config = dict(
    n_kv_head=5,
    attn_scale=0.189,
    dataset='wikipedia_en',
)
Each number is 200 + 30 x the weight over the matrix's rms, rounded and kept within 0 to 999. Layers, rows and columns count from 0.

# up: layer 4 MLP up, 1280x320, rms 0.0625, rows 243-264, columns 160-319
# down: layer 4 MLP down (transposed), 1280x320, rms 0.0558, rows 243-263, columns 160-319
up243,214,221,221,199,242,179,213,180,198,234,191,235,162,200,182,248,221,179,183,173,205,199,208,222,200,149,191,211,248,177,122,248,227,221,225,175,189,169,189,232,154,231,176,170,172,142,203,159,203,234,273,181,203,213,203,162,230,164,228,200,260,209,187,221,173,220,204,165,189,153,252,151,179,190,214,181,218,184,239,142,216,132,178,215,181,247,217,129,174,232,233,241,208,171,235,227,193,195,179,193,274,225,189,184,183,216,194,194,175,202,222,230,196,175,218,250,225,190,213,223,181,151,199,245,246,245,236,210,203,194,210,164,168,173,229,232,201,176,135,166,246,139,245,245,193,209,198,239,216,163,167,201,207,271,180,194,207,221,149,212
down243,196,236,196,216,196,182,224,210,210,151,195,207,221,200,209,161,203,200,166,215,205,202,212,218,171,185,224,197,185,248,202,163,229,188,191,198,196,207,182,203,218,161,206,259,178,183,215,244,206,147,155,226,187,194,169,215,204,169,200,190,219,189,239,156,228,187,180,159,196,250,245,207,210,215,179,194,186,121,183,223,168,210,236,174,169,183,231,219,200,189,171,191,186,220,209,207,223,210,217,165,165,240,214,232,193,187,264,161,279,216,201,195,190,222,209,243,179,189,188,204,198,185,221,177,240,191,201,197,219,187,226,176,174,117,230,202,237,185,249,202,228,154,175,151,217,168,205,197,255,208,189,172,171,164,242,192,203,207,243,162
up244,176,193,191,143,201,161,152,208,184,227,226,167,210,208,196,160,165,152,199,214,202,219,218,224,204,169,233,181,202,180,211,198,219,230,185,204,209,223,160,255,176,164,244,143,205,196,164,233,187,178,222,200,157,283,195,219,217,187,235,198,218,158,176,221,185,137,216,176,207,175,212,237,180,232,164,191,200,198,233,212,147,199,113,168,213,162,230,161,192,251,228,210,209,175,192,164,205,145,174,185,223,174,198,179,236,172,204,133,172,152,184,184,178,176,185,210,170,188,172,214,159,179,176,210,210,165,173,250,165,188,204,170,166,238,147,224,235,217,164,200,194,162,220,218,197,173,159,196,165,226,187,213,176,211,243,256,212,215,142,251
down244,146,270,204,181,221,246,158,172,181,210,193,230,162,180,117,155,224,227,149,163,204,156,290,199,217,235,170,179,195,181,204,199,196,163,151,177,213,224,196,164,191,177,201,134,177,184,250,184,257,226,134,202,187,216,232,212,210,154,150,226,158,261,228,159,179,171,248,236,192,244,204,125,197,189,191,179,231,233,204,163,158,216,166,154,221,207,219,190,264,132,187,225,187,147,224,213,206,175,179,243,208,200,214,241,196,210,205,222,285,252,221,150,189,172,176,175,226,216,216,148,248,208,188,194,190,127,198,208,170,266,225,312,229,173,215,200,182,199,191,187,177,193,168,209,158,166,227,206,147,136,229,201,176,203,229,213,167,219,174,208
up245,205,248,197,169,221,148,156,209,268,162,163,220,188,177,173,187,180,175,217,176,174,169,125,239,179,173,186,195,233,156,199,141,220,225,200,153,246,230,156,214,140,174,210,178,197,178,231,195,199,230,230,200,189,243,222,108,159,185,205,212,264,220,166,209,192,167,220,164,160,187,155,201,188,208,239,212,255,232,268,202,244,123,182,207,212,226,217,185,157,229,230,235,195,170,219,170,209,187,198,228,245,144,234,225,220,198,164,201,208,222,193,157,217,215,244,225,166,175,184,205,190,211,215,240,220,230,192,232,132,181,243,195,216,195,206,206,163,169,199,185,204,227,227,218,232,207,188,199,223,197,228,176,209,199,216,192,229,227,133,224
down245,196,202,182,168,236,202,187,238,206,179,182,206,147,227,183,145,249,165,263,206,192,196,192,210,182,166,234,199,194,171,264,237,175,203,256,194,202,184,226,190,156,233,208,195,173,163,218,164,180,242,238,197,221,177,229,202,164,158,155,194,197,229,145,205,204,197,134,209,186,166,199,231,218,231,228,215,182,207,159,191,195,124,192,199,201,193,280,251,197,242,220,205,156,201,217,174,239,180,218,199,195,196,182,204,214,206,211,210,136,198,191,173,173,209,206,249,219,192,215,218,179,212,212,229,205,200,156,178,171,178,220,220,181,206,251,181,185,175,268,147,180,202,207,182,215,176,235,202,225,161,247,189,182,210,185,234,246,158,228,234
up246,209,227,164,200,218,186,197,239,216,247,195,156,150,171,189,184,180,204,181,199,192,165,253,197,194,198,209,276,179,169,245,145,188,256,175,191,196,186,178,253,177,209,163,165,191,192,161,195,185,202,244,211,236,253,183,204,163,175,185,188,221,145,180,200,204,235,161,191,162,180,229,172,184,179,197,163,254,226,243,198,192,173,191,209,253,257,175,201,203,130,221,201,186,142,224,224,200,231,223,257,244,127,167,240,190,186,168,240,165,214,209,225,184,140,254,202,200,168,136,250,194,134,197,234,194,218,217,220,193,224,188,211,153,177,266,244,214,192,182,247,207,195,239,155,196,169,227,190,196,176,164,216,248,149,227,201,217,214,204,184
down246,189,216,192,202,210,178,185,210,194,198,214,192,221,161,174,181,202,177,182,207,215,222,186,178,188,201,216,164,160,190,210,188,148,192,239,227,235,196,187,185,231,188,169,185,180,179,247,165,153,145,196,224,179,230,152,224,201,215,212,221,208,162,180,229,217,170,181,203,197,200,169,225,179,104,179,181,228,237,161,235,171,137,208,183,229,178,188,198,229,174,188,220,192,233,199,181,149,248,227,177,204,198,149,200,207,230,233,240,179,251,157,157,158,181,253,167,242,170,185,238,199,152,179,180,196,218,228,190,181,152,167,181,216,110,221,149,125,171,223,180,198,196,165,165,234,136,187,113,244,229,138,157,211,162,268,173,196,160,213,201
up247,231,143,193,135,171,232,202,210,186,223,221,189,173,216,131,184,224,181,252,163,144,203,226,229,212,220,200,214,237,201,219,200,207,206,207,237,197,235,212,231,204,180,204,210,168,170,198,189,189,188,244,202,189,177,209,198,238,164,229,198,289,189,168,176,227,149,220,224,202,156,204,168,223,217,192,188,237,207,257,223,196,205,197,215,163,204,183,194,203,205,228,144,210,164,198,158,195,184,220,249,231,222,184,156,215,205,180,220,183,232,219,178,237,177,230,171,176,204,145,173,187,169,226,198,216,176,174,243,201,201,202,179,204,252,220,168,151,198,231,199,195,173,254,186,147,257,193,212,154,167,168,235,259,232,213,220,239,233,213,210
down247,171,172,210,114,192,190,190,180,269,182,224,240,195,226,152,224,173,197,238,241,205,190,259,208,236,191,161,183,163,211,230,207,156,215,218,235,175,178,151,190,107,197,154,158,176,182,185,156,185,216,163,192,205,152,258,242,184,176,207,166,212,276,215,175,177,212,223,183,163,248,186,231,192,204,216,205,193,174,182,181,215,188,157,213,194,128,201,212,220,145,230,166,206,238,214,198,228,166,245,133,224,216,251,238,270,225,172,167,205,185,227,187,175,166,164,199,229,202,229,206,202,236,187,154,165,227,203,190,215,180,135,203,237,194,155,216,192,117,192,153,261,174,187,210,215,224,222,240,225,192,220,232,136,207,188,226,154,188,149,172
up248,167,172,199,136,213,216,203,217,166,238,158,197,172,242,184,246,169,142,164,194,215,240,172,241,198,202,180,191,216,214,198,214,233,222,202,217,209,200,164,197,177,215,168,121,189,215,223,184,144,147,219,197,226,201,204,243,165,159,220,168,179,201,179,206,217,278,200,209,169,168,232,219,143,224,172,162,181,218,183,202,213,156,180,257,215,168,196,179,230,172,205,219,234,140,168,167,200,210,233,199,187,183,209,203,203,169,222,221,215,202,199,217,199,191,272,208,144,211,235,241,191,207,181,277,236,139,187,189,206,194,215,174,203,182,160,241,188,173,216,179,233,141,201,234,130,192,218,243,173,180,180,260,231,184,176,232,217,203,192,249
down248,205,265,240,187,202,194,178,224,167,207,194,223,192,251,211,178,168,181,241,202,232,213,213,213,191,214,214,166,131,220,204,237,145,186,206,144,127,232,206,226,213,177,232,238,185,189,168,183,212,172,176,223,173,203,251,185,225,219,211,223,168,217,226,249,197,190,257,208,223,255,211,152,232,148,208,252,214,227,181,149,208,179,171,223,217,214,197,165,152,157,196,210,207,214,205,198,175,200,165,184,258,262,241,206,269,241,230,184,209,233,175,176,183,227,171,179,170,197,155,186,189,216,220,190,160,157,188,164,195,208,188,230,189,200,169,167,167,213,182,193,186,207,159,193,183,214,173,188,207,167,247,146,186,259,226,237,201,235,213,161
up249,175,229,214,164,230,216,186,215,204,204,152,184,229,203,238,216,207,160,200,234,182,191,164,143,211,214,171,219,164,201,208,208,165,206,203,170,225,239,193,312,252,188,146,144,234,138,216,247,237,160,210,195,211,237,147,199,203,192,200,205,216,198,151,193,139,265,173,201,172,210,208,127,218,210,208,196,148,211,188,179,218,202,189,180,189,272,233,225,207,198,220,186,228,183,229,149,246,218,193,234,223,180,221,246,193,136,202,197,213,227,154,188,181,201,191,198,205,212,209,217,212,219,203,197,160,208,245,225,187,242,208,168,176,226,247,240,177,204,156,141,149,203,179,180,205,226,235,180,182,229,216,121,190,171,207,176,176,194,158,221
down249,178,185,203,251,227,170,203,235,196,168,231,232,205,260,237,194,150,185,240,182,190,222,180,195,205,215,134,177,246,145,215,187,199,241,197,198,228,180,178,182,169,276,145,149,226,184,240,217,250,166,176,250,183,214,146,238,200,137,226,184,216,188,219,165,177,190,173,179,193,180,153,192,152,206,187,184,148,194,169,237,214,202,183,202,231,201,240,235,280,188,188,148,241,180,190,164,193,230,211,189,179,203,251,164,195,194,166,203,215,170,161,199,195,194,203,179,204,171,217,236,205,190,195,143,197,189,199,208,212,201,152,192,201,191,225,185,204,201,210,220,151,249,145,191,172,224,196,180,201,193,160,175,193,141,207,176,197,214,192,216
up250,217,232,221,208,234,221,144,266,194,177,164,213,208,195,184,243,218,181,232,185,199,250,244,225,205,215,302,174,204,206,185,217,180,265,208,208,208,197,176,212,239,204,218,160,230,194,223,195,284,218,191,175,203,157,175,177,121,169,191,155,207,209,140,251,188,237,258,211,150,162,172,173,221,198,195,206,202,223,204,200,166,232,141,170,238,252,201,211,195,193,217,252,217,176,211,230,202,160,233,173,217,222,200,179,252,228,217,176,164,183,185,168,136,191,216,184,170,249,155,226,167,199,166,218,166,160,234,212,222,185,203,158,202,207,136,215,221,219,191,165,219,202,206,165,216,146,158,233,176,199,163,225,279,198,173,170,155,220,140,234
down250,156,178,193,200,228,244,178,210,271,208,191,175,221,228,239,151,214,179,217,228,182,219,171,203,174,195,144,211,206,238,184,154,209,155,157,148,163,215,200,237,200,221,253,199,213,223,178,152,249,180,173,161,271,232,221,260,206,173,205,177,209,192,251,220,248,175,218,173,176,199,144,202,177,214,204,173,210,186,204,198,218,167,191,157,169,188,222,189,219,189,177,214,215,214,174,205,155,173,148,198,184,222,180,175,209,200,204,186,182,170,151,188,161,243,227,133,198,201,195,141,186,203,206,225,242,257,209,253,220,180,197,197,191,253,231,201,243,154,213,193,176,181,179,221,207,193,199,188,192,235,246,186,235,181,245,209,203,181,227,190
up251,215,178,236,182,201,227,221,142,188,237,165,202,226,121,210,259,200,246,200,255,173,232,196,201,190,184,135,177,187,222,202,165,212,218,235,118,216,236,221,189,201,191,184,141,250,218,219,198,159,190,184,197,203,232,250,187,162,196,223,197,242,209,189,223,168,204,235,203,183,178,135,184,187,224,206,178,210,237,200,197,194,187,136,146,190,243,186,227,227,190,227,184,223,169,173,228,202,191,225,221,266,167,210,195,221,213,207,200,211,252,226,246,188,153,265,186,190,216,173,187,177,228,220,251,178,179,186,218,219,212,177,178,190,175,247,237,189,228,210,219,195,185,186,218,211,165,147,196,202,189,196,254,217,201,227,221,201,206,170,213
down251,201,237,187,180,219,234,188,208,221,109,244,182,227,167,191,175,254,226,215,198,166,199,184,194,161,238,183,203,182,217,144,205,141,247,229,231,159,247,227,207,252,221,274,208,190,181,225,258,186,231,211,216,196,176,223,204,179,232,206,211,207,235,163,198,191,185,122,256,206,249,180,195,170,161,206,219,194,200,214,212,186,217,206,145,174,141,142,182,207,163,214,200,206,192,179,213,245,209,186,194,187,167,208,173,190,156,194,173,175,207,195,229,200,135,214,203,205,198,177,226,197,205,201,139,204,166,208,186,145,191,227,177,227,217,231,167,229,200,192,160,198,175,174,167,177,171,199,268,206,210,145,209,172,148,179,178,225,257,211,210
up252,184,214,207,145,174,237,190,199,175,212,246,192,200,174,206,175,222,181,184,256,149,197,170,223,250,237,233,245,187,185,202,178,145,211,219,192,230,221,204,237,176,216,160,183,188,240,205,148,238,194,200,148,247,197,288,202,138,208,225,184,234,280,200,205,179,226,168,201,224,157,189,174,202,199,191,198,179,193,200,194,221,224,205,193,201,219,149,220,171,84,156,224,194,192,190,234,207,141,215,209,280,195,216,211,264,215,181,173,149,218,215,214,208,215,251,201,176,183,231,210,195,206,224,272,207,164,199,205,229,239,201,187,172,192,224,180,224,226,234,221,255,214,191,179,231,221,124,191,215,198,246,185,225,201,200,170,163,206,201,220
down252,151,212,182,165,243,222,216,230,211,234,173,183,191,202,221,181,216,216,212,174,198,150,212,184,153,181,179,250,180,219,162,211,204,159,208,153,238,209,213,229,230,177,241,180,173,219,197,191,210,197,242,227,182,166,214,255,222,208,260,189,212,188,181,181,210,220,212,228,156,182,206,182,231,196,157,203,183,214,212,251,213,162,167,183,184,202,224,188,190,154,215,200,175,168,237,227,209,222,182,249,178,194,159,176,226,183,236,239,200,208,236,188,163,193,204,175,189,210,176,184,185,225,205,174,187,188,202,201,155,213,231,156,239,196,201,187,222,258,211,191,203,138,131,195,141,231,179,184,189,238,204,226,220,182,173,189,226,251,227,252
up253,202,246,246,162,182,157,165,178,162,195,178,217,128,242,152,219,186,130,251,225,225,226,244,235,235,165,228,212,176,193,174,206,209,190,216,239,198,198,197,206,184,210,216,126,184,191,168,148,151,165,201,135,198,182,169,216,195,206,194,218,228,172,177,154,192,182,203,185,216,170,239,211,235,188,260,173,232,193,221,230,188,194,229,174,235,200,207,186,174,181,201,218,230,164,206,225,184,181,150,224,263,160,217,186,160,195,222,245,190,192,238,154,232,185,260,168,258,213,186,173,228,176,176,213,194,195,205,164,185,229,215,237,210,202,181,189,191,232,136,185,227,212,193,187,208,181,190,228,210,186,240,225,208,241,212,221,229,186,240,232
down253,187,193,177,218,196,194,220,164,198,207,204,224,162,228,203,250,222,184,192,199,234,192,204,213,169,132,266,183,212,265,213,200,229,186,178,210,206,238,162,192,156,194,206,187,201,193,215,212,179,176,202,180,226,186,213,214,194,154,205,209,206,154,241,188,232,113,223,186,198,213,176,224,223,254,218,269,174,195,186,207,214,201,220,266,196,228,175,220,129,227,189,211,228,215,155,182,170,245,192,214,197,281,186,162,220,172,205,162,211,222,209,171,179,218,174,246,221,206,216,199,306,196,183,103,198,228,143,205,176,195,226,190,198,153,253,189,174,217,169,197,236,191,183,237,204,202,226,198,248,213,168,205,182,193,244,196,226,223,250,141
up254,166,206,241,189,174,207,172,234,202,249,223,221,199,244,204,206,194,188,227,162,210,167,123,158,222,247,194,201,168,154,207,180,193,207,186,215,199,189,190,209,207,189,207,217,198,159,209,164,198,138,251,139,180,210,223,233,235,169,226,203,196,187,173,193,167,182,276,268,193,160,174,182,176,180,231,198,243,179,242,190,188,186,151,251,203,201,185,163,199,168,178,246,277,110,187,172,201,244,210,211,253,197,269,261,216,230,166,213,225,125,206,198,199,178,237,171,195,267,172,215,230,236,244,223,214,195,166,176,221,175,222,191,215,188,166,185,196,178,186,122,218,137,257,199,181,158,177,210,166,220,217,201,258,207,219,227,223,234,203,223
down254,254,216,151,122,231,196,199,158,234,158,186,201,166,175,187,227,175,238,193,149,206,203,193,199,212,177,220,239,189,185,197,215,239,219,181,204,206,219,178,143,245,275,188,224,235,181,165,197,233,238,236,253,196,176,209,165,219,203,272,163,189,195,180,169,182,218,239,200,213,160,185,231,224,192,213,232,200,207,203,208,206,258,253,229,148,212,247,243,170,198,175,181,232,180,191,229,228,212,194,180,200,271,185,216,209,206,202,253,211,176,225,211,215,171,136,176,199,198,251,218,214,277,205,161,205,177,211,217,211,171,193,222,259,209,178,207,193,206,230,267,193,200,202,192,190,231,226,244,184,141,193,167,165,278,178,181,211,241,164,157
up255,183,196,195,196,208,208,216,151,227,200,153,226,203,221,210,225,186,236,181,188,197,157,207,209,230,171,227,162,232,203,235,187,173,261,157,211,225,216,148,169,240,151,213,202,155,155,206,215,208,198,190,197,195,227,179,178,196,190,192,224,205,220,217,222,227,266,199,258,169,201,237,183,221,203,227,227,194,199,211,191,196,193,202,231,171,224,196,160,193,169,190,194,192,174,221,198,251,184,206,200,180,224,221,191,194,194,167,215,212,168,194,200,183,163,207,208,198,189,133,178,174,201,216,230,152,231,228,165,226,209,154,205,206,230,194,168,212,216,194,203,158,198,252,198,202,190,180,207,183,157,229,229,204,197,247,192,214,199,209,213
down255,222,213,192,198,207,192,209,182,210,160,222,231,235,195,202,204,241,207,191,237,185,206,179,166,171,151,211,178,191,233,181,251,179,162,214,210,193,164,207,254,235,180,176,148,264,179,193,184,200,254,206,203,228,223,190,227,208,198,176,202,182,215,168,206,202,184,142,169,214,236,209,212,216,257,219,204,225,166,210,236,204,213,203,191,245,195,206,226,210,208,158,219,203,214,179,170,190,216,243,244,166,206,212,205,202,218,175,231,193,203,226,173,215,260,182,208,228,225,210,233,232,177,206,184,199,201,246,198,190,187,206,201,177,177,215,256,188,254,218,211,232,212,209,210,171,161,187,185,200,223,210,209,190,194,212,194,178,218,259,180
up256,182,204,223,193,221,191,236,211,198,141,202,198,186,174,230,223,159,227,212,293,227,230,204,209,186,238,237,232,224,194,213,191,156,186,185,235,238,197,184,218,230,200,199,142,196,183,243,243,252,266,203,232,165,212,225,134,207,204,217,198,223,221,188,242,186,213,234,182,189,189,175,163,141,229,186,192,253,197,216,146,135,218,150,185,205,261,229,216,180,186,201,245,251,200,220,170,184,175,228,168,231,170,176,187,214,239,157,197,187,204,154,197,184,237,245,123,199,186,230,187,209,202,264,177,184,214,264,198,216,228,181,152,197,191,170,171,206,193,223,148,259,161,208,206,202,201,236,228,212,220,256,208,202,167,182,190,187,231,205,176
down256,186,236,195,162,235,237,163,149,215,185,171,208,173,214,170,200,247,191,242,183,201,224,182,208,181,219,186,216,185,237,219,184,138,178,195,195,140,202,186,230,203,213,159,182,230,222,206,150,197,195,221,191,221,136,154,277,222,173,199,196,225,185,202,239,190,151,180,220,206,196,221,198,255,202,214,204,213,233,207,255,240,248,154,189,170,141,199,204,208,198,219,205,196,196,159,200,199,193,197,220,195,224,207,240,152,261,220,207,142,195,151,255,164,234,165,204,214,240,223,233,149,202,200,208,177,195,201,213,150,213,161,150,231,218,214,216,178,183,230,232,183,194,206,172,223,211,201,144,217,223,146,201,198,168,198,207,203,159,192,157
up257,127,166,203,208,191,222,137,225,159,255,200,235,169,224,176,221,195,215,168,206,193,226,218,174,198,211,227,199,232,243,217,159,227,166,203,195,174,236,189,202,174,147,239,157,179,156,211,176,223,188,234,163,243,215,169,256,195,185,198,193,211,227,152,218,170,156,223,225,244,194,173,203,258,162,222,144,187,213,229,232,144,163,155,200,213,177,213,194,162,189,243,229,226,167,238,153,239,200,178,214,268,148,234,200,216,199,184,203,214,157,243,97,193,227,210,192,231,196,211,154,198,193,243,203,236,179,256,231,175,211,175,164,184,197,170,192,197,203,220,176,187,220,240,209,200,220,185,181,260,177,172,243,264,183,212,198,206,199,125,151
down257,236,205,203,218,192,203,214,177,230,190,165,224,220,161,293,162,222,176,162,234,216,215,180,232,203,197,156,146,235,220,154,230,206,173,192,181,222,173,190,265,215,175,156,208,192,199,245,170,245,242,186,221,262,211,157,198,215,231,209,199,211,157,192,210,200,151,217,165,210,214,264,187,209,218,209,211,157,187,178,228,180,238,207,159,175,220,157,231,180,212,218,201,194,238,196,228,204,189,214,178,207,171,252,249,223,201,198,149,174,224,233,233,218,189,217,218,168,160,242,246,198,193,244,171,247,228,196,154,209,196,198,171,185,198,202,201,203,212,233,192,228,146,204,199,227,180,192,177,256,193,210,245,218,189,210,191,226,165,239,181
up258,206,258,195,140,182,200,179,210,210,263,234,191,192,212,122,215,172,189,215,192,136,223,175,204,193,195,235,218,223,183,178,245,201,230,202,157,217,210,152,206,193,160,226,196,189,232,171,211,226,159,217,212,185,211,212,195,223,171,176,225,197,153,189,240,173,193,242,232,229,100,156,228,192,170,159,183,237,206,192,141,249,229,192,224,255,227,221,215,230,181,235,246,183,201,199,190,236,160,175,234,215,186,226,175,211,237,156,203,195,212,228,229,148,196,182,214,246,164,161,175,236,202,239,213,212,186,210,175,202,211,255,200,151,152,198,238,186,171,215,174,183,190,232,206,195,191,214,202,211,165,260,261,190,212,216,179,228,135,212,216
down258,247,245,209,235,180,126,165,181,150,225,173,140,209,175,169,175,198,200,193,250,232,260,229,151,214,209,217,180,176,212,171,218,203,239,266,192,216,225,172,220,206,152,168,186,210,213,135,191,229,201,181,179,157,159,202,189,201,191,193,233,233,232,187,213,232,163,189,144,192,185,196,215,219,194,211,141,192,218,141,208,196,237,253,200,261,160,174,167,223,191,221,180,227,156,197,179,185,226,240,217,187,228,214,209,201,227,232,203,203,167,214,198,246,219,200,196,212,187,188,222,248,112,213,167,182,226,206,191,195,171,221,252,190,192,196,248,214,138,212,223,199,169,177,216,217,234,157,209,258,167,186,158,210,224,217,183,205,201,189,173
up259,258,210,249,135,237,203,149,205,231,245,157,181,193,190,171,207,153,209,173,178,205,192,168,177,148,239,178,239,179,187,199,226,178,215,217,197,197,181,151,164,168,147,166,196,178,183,216,250,189,185,233,217,208,271,189,183,186,171,257,176,196,171,143,227,197,278,211,144,221,155,248,230,213,203,207,200,185,244,253,216,200,244,201,216,193,149,161,179,217,200,169,218,246,197,216,193,223,202,222,221,212,187,179,221,176,189,193,211,201,197,189,198,180,158,210,230,164,186,182,217,170,239,181,203,144,243,237,185,181,186,141,186,168,217,251,202,190,189,206,189,253,187,239,225,250,160,192,181,179,175,188,187,272,207,189,229,236,197,253,198
down259,204,212,282,206,277,206,198,230,209,206,214,211,246,185,217,199,233,213,169,185,217,193,187,212,201,276,240,204,227,195,166,205,179,230,238,229,235,171,169,197,162,219,214,218,223,189,153,184,135,197,173,214,206,194,148,168,175,199,227,229,190,202,216,172,157,222,192,183,150,222,247,230,194,213,196,142,194,193,281,261,193,227,174,199,177,152,297,155,201,182,209,205,226,207,209,149,137,237,209,167,195,223,146,193,233,196,208,210,203,201,173,158,191,196,218,183,215,187,193,221,148,193,157,165,215,264,222,221,206,172,233,185,184,178,166,205,248,209,203,231,229,235,137,131,209,227,189,182,189,243,190,164,232,173,248,231,215,195,193,213
up260,210,185,241,191,206,219,150,160,199,241,239,178,137,223,190,224,196,182,203,195,180,196,228,213,161,216,220,238,168,196,198,183,235,175,181,194,273,206,122,229,181,195,190,191,185,146,152,206,212,237,218,191,197,210,208,206,150,178,141,205,223,167,218,291,203,226,207,211,216,233,225,210,194,162,169,206,189,180,220,264,217,229,159,291,196,235,215,142,200,177,190,219,197,177,240,247,256,184,193,226,188,194,209,227,203,198,216,216,225,196,235,158,175,261,180,198,165,187,216,212,198,199,167,186,200,127,207,173,157,178,176,194,215,178,219,237,185,197,158,182,187,206,211,195,257,222,207,213,212,177,165,200,212,164,186,223,255,170,197,286
down260,193,215,186,206,200,203,169,273,256,195,167,168,239,215,174,207,172,256,190,180,180,204,200,194,166,206,213,161,177,235,222,206,190,208,200,199,183,218,190,171,152,198,209,144,187,178,222,222,172,230,237,222,215,202,197,208,249,228,223,177,216,260,194,197,229,193,226,186,151,194,253,224,202,257,198,255,245,206,209,160,217,244,110,232,183,181,189,140,243,211,181,165,214,208,255,197,201,241,177,158,194,229,165,174,183,150,219,237,244,223,182,157,225,186,202,222,207,166,202,217,192,196,169,218,170,202,207,197,192,277,184,231,194,228,203,200,253,149,204,211,225,179,174,161,229,215,176,185,211,208,244,174,143,247,167,178,164,189,174,165
up261,187,210,204,150,157,151,157,223,197,186,189,233,181,264,208,266,159,215,212,232,214,187,155,163,148,180,198,235,205,227,280,167,257,248,239,178,219,216,171,180,210,172,217,218,171,203,186,175,207,152,250,228,231,220,229,171,188,184,180,171,188,214,155,232,247,130,226,228,198,167,184,147,165,159,181,202,210,196,229,194,152,201,186,187,163,207,188,197,147,276,223,179,232,194,213,223,240,197,253,181,195,144,202,183,205,225,228,250,216,166,205,189,176,199,264,232,213,173,155,190,205,179,253,221,211,186,184,228,194,160,231,212,228,201,153,207,236,212,157,182,148,264,220,164,192,164,199,166,176,246,174,272,219,187,149,147,193,195,163,221
down261,201,174,200,195,214,162,169,195,189,195,226,215,206,236,208,178,256,185,186,221,211,216,211,205,198,194,224,151,221,281,268,233,182,218,234,202,218,185,167,203,193,197,168,223,225,198,226,200,188,173,228,254,215,221,226,179,203,234,207,187,179,234,181,214,186,203,164,200,165,201,184,211,143,222,254,213,189,184,204,209,183,177,142,184,198,205,228,230,177,199,236,187,200,241,132,177,146,186,263,174,218,192,208,203,178,139,167,209,184,244,156,221,136,201,207,196,194,208,224,156,211,238,206,185,255,168,233,178,261,167,246,210,162,144,202,246,159,245,243,202,265,206,229,200,166,150,219,135,191,220,215,199,204,272,167,158,185,222,242,243
up262,204,187,196,163,213,197,247,168,212,206,170,231,201,264,209,190,183,180,164,204,258,217,206,241,193,216,210,179,199,235,132,164,195,185,185,216,174,220,205,239,229,198,257,192,228,235,186,186,196,195,248,183,219,175,206,153,204,186,274,186,170,211,193,192,188,172,190,212,179,189,199,175,276,139,206,188,237,188,194,184,188,272,223,182,221,207,203,213,160,239,275,198,263,174,221,233,170,185,206,211,250,204,221,222,291,205,227,226,208,204,187,177,246,203,170,198,214,226,175,195,186,192,238,201,239,222,180,173,206,192,222,215,206,190,203,219,241,238,179,198,182,175,244,212,253,190,243,151,251,212,212,209,184,220,233,213,268,205,145,199
down262,246,163,179,206,216,176,227,214,206,165,160,238,179,210,180,209,200,201,122,204,146,177,226,189,227,169,180,205,270,221,180,173,192,185,171,225,217,230,218,271,208,190,229,227,221,239,202,207,198,195,190,193,184,155,222,198,249,223,210,216,171,205,184,202,173,245,218,190,206,192,223,140,156,198,224,209,213,134,220,182,208,180,239,177,200,245,212,240,191,197,214,207,215,199,256,202,198,163,209,228,220,166,159,207,233,175,240,213,143,203,151,238,176,231,189,196,264,204,173,213,262,268,172,107,199,190,182,188,248,166,209,224,191,202,200,188,139,242,226,219,228,219,233,193,216,154,148,175,208,240,181,211,241,192,173,199,219,176,210,231
up263,207,225,225,160,238,233,193,236,194,184,203,217,149,227,184,237,181,223,220,204,254,197,195,167,216,183,239,215,208,145,199,184,226,227,195,190,154,189,183,200,194,186,261,224,207,176,188,201,221,198,206,135,195,251,212,213,198,140,199,202,205,236,162,176,225,155,235,213,181,174,199,173,231,199,166,185,178,215,197,205,191,138,183,260,196,228,218,165,158,240,200,169,234,182,193,188,227,188,196,226,221,187,167,243,200,177,197,203,214,221,155,212,150,214,264,203,222,196,217,230,231,245,252,191,198,211,176,205,187,178,265,185,173,173,193,224,219,176,204,154,174,164,240,145,201,148,214,231,229,225,265,182,219,166,209,200,214,181,217,173
down263,155,207,233,180,227,195,195,236,202,182,199,209,221,177,204,136,183,180,179,229,280,182,214,169,217,223,187,157,195,197,248,207,192,133,191,177,179,225,208,169,189,221,195,204,195,185,167,157,231,182,191,224,169,184,221,211,221,219,185,179,239,210,177,223,203,202,199,204,181,173,216,231,194,196,214,182,163,222,191,231,164,239,214,198,228,201,197,233,200,198,161,174,172,223,158,166,163,203,180,216,190,201,139,183,206,180,207,213,168,184,259,199,253,172,129,152,180,181,189,200,187,183,160,226,171,195,138,174,213,180,191,202,200,199,217,216,185,235,253,188,221,217,217,176,184,195,165,178,213,211,228,131,179,225,208,243,201,131,155,175
up264,170,227,187,203,195,199,202,201,223,187,163,204,158,168,159,233,234,167,171,195,197,210,187,190,178,243,206,215,192,179,184,223,189,219,168,202,160,188,209,155,212,200,180,208,211,170,220,186,195,164,221,166,166,170,196,206,195,269,166,195,198,245,181,225,155,218,185,170,179,133,207,193,277,190,189,233,258,197,244,208,141,206,155,140,209,256,217,161,202,179,248,233,178,176,195,171,214,230,200,228,189,164,168,229,207,150,193,250,212,190,246,209,220,252,204,176,203,163,155,180,250,161,233,227,218,164,229,182,190,229,207,159,158,126,195,207,130,147,146,190,232,230,265,206,190,181,246,180,232,225,212,170,220,196,188,205,186,229,230,242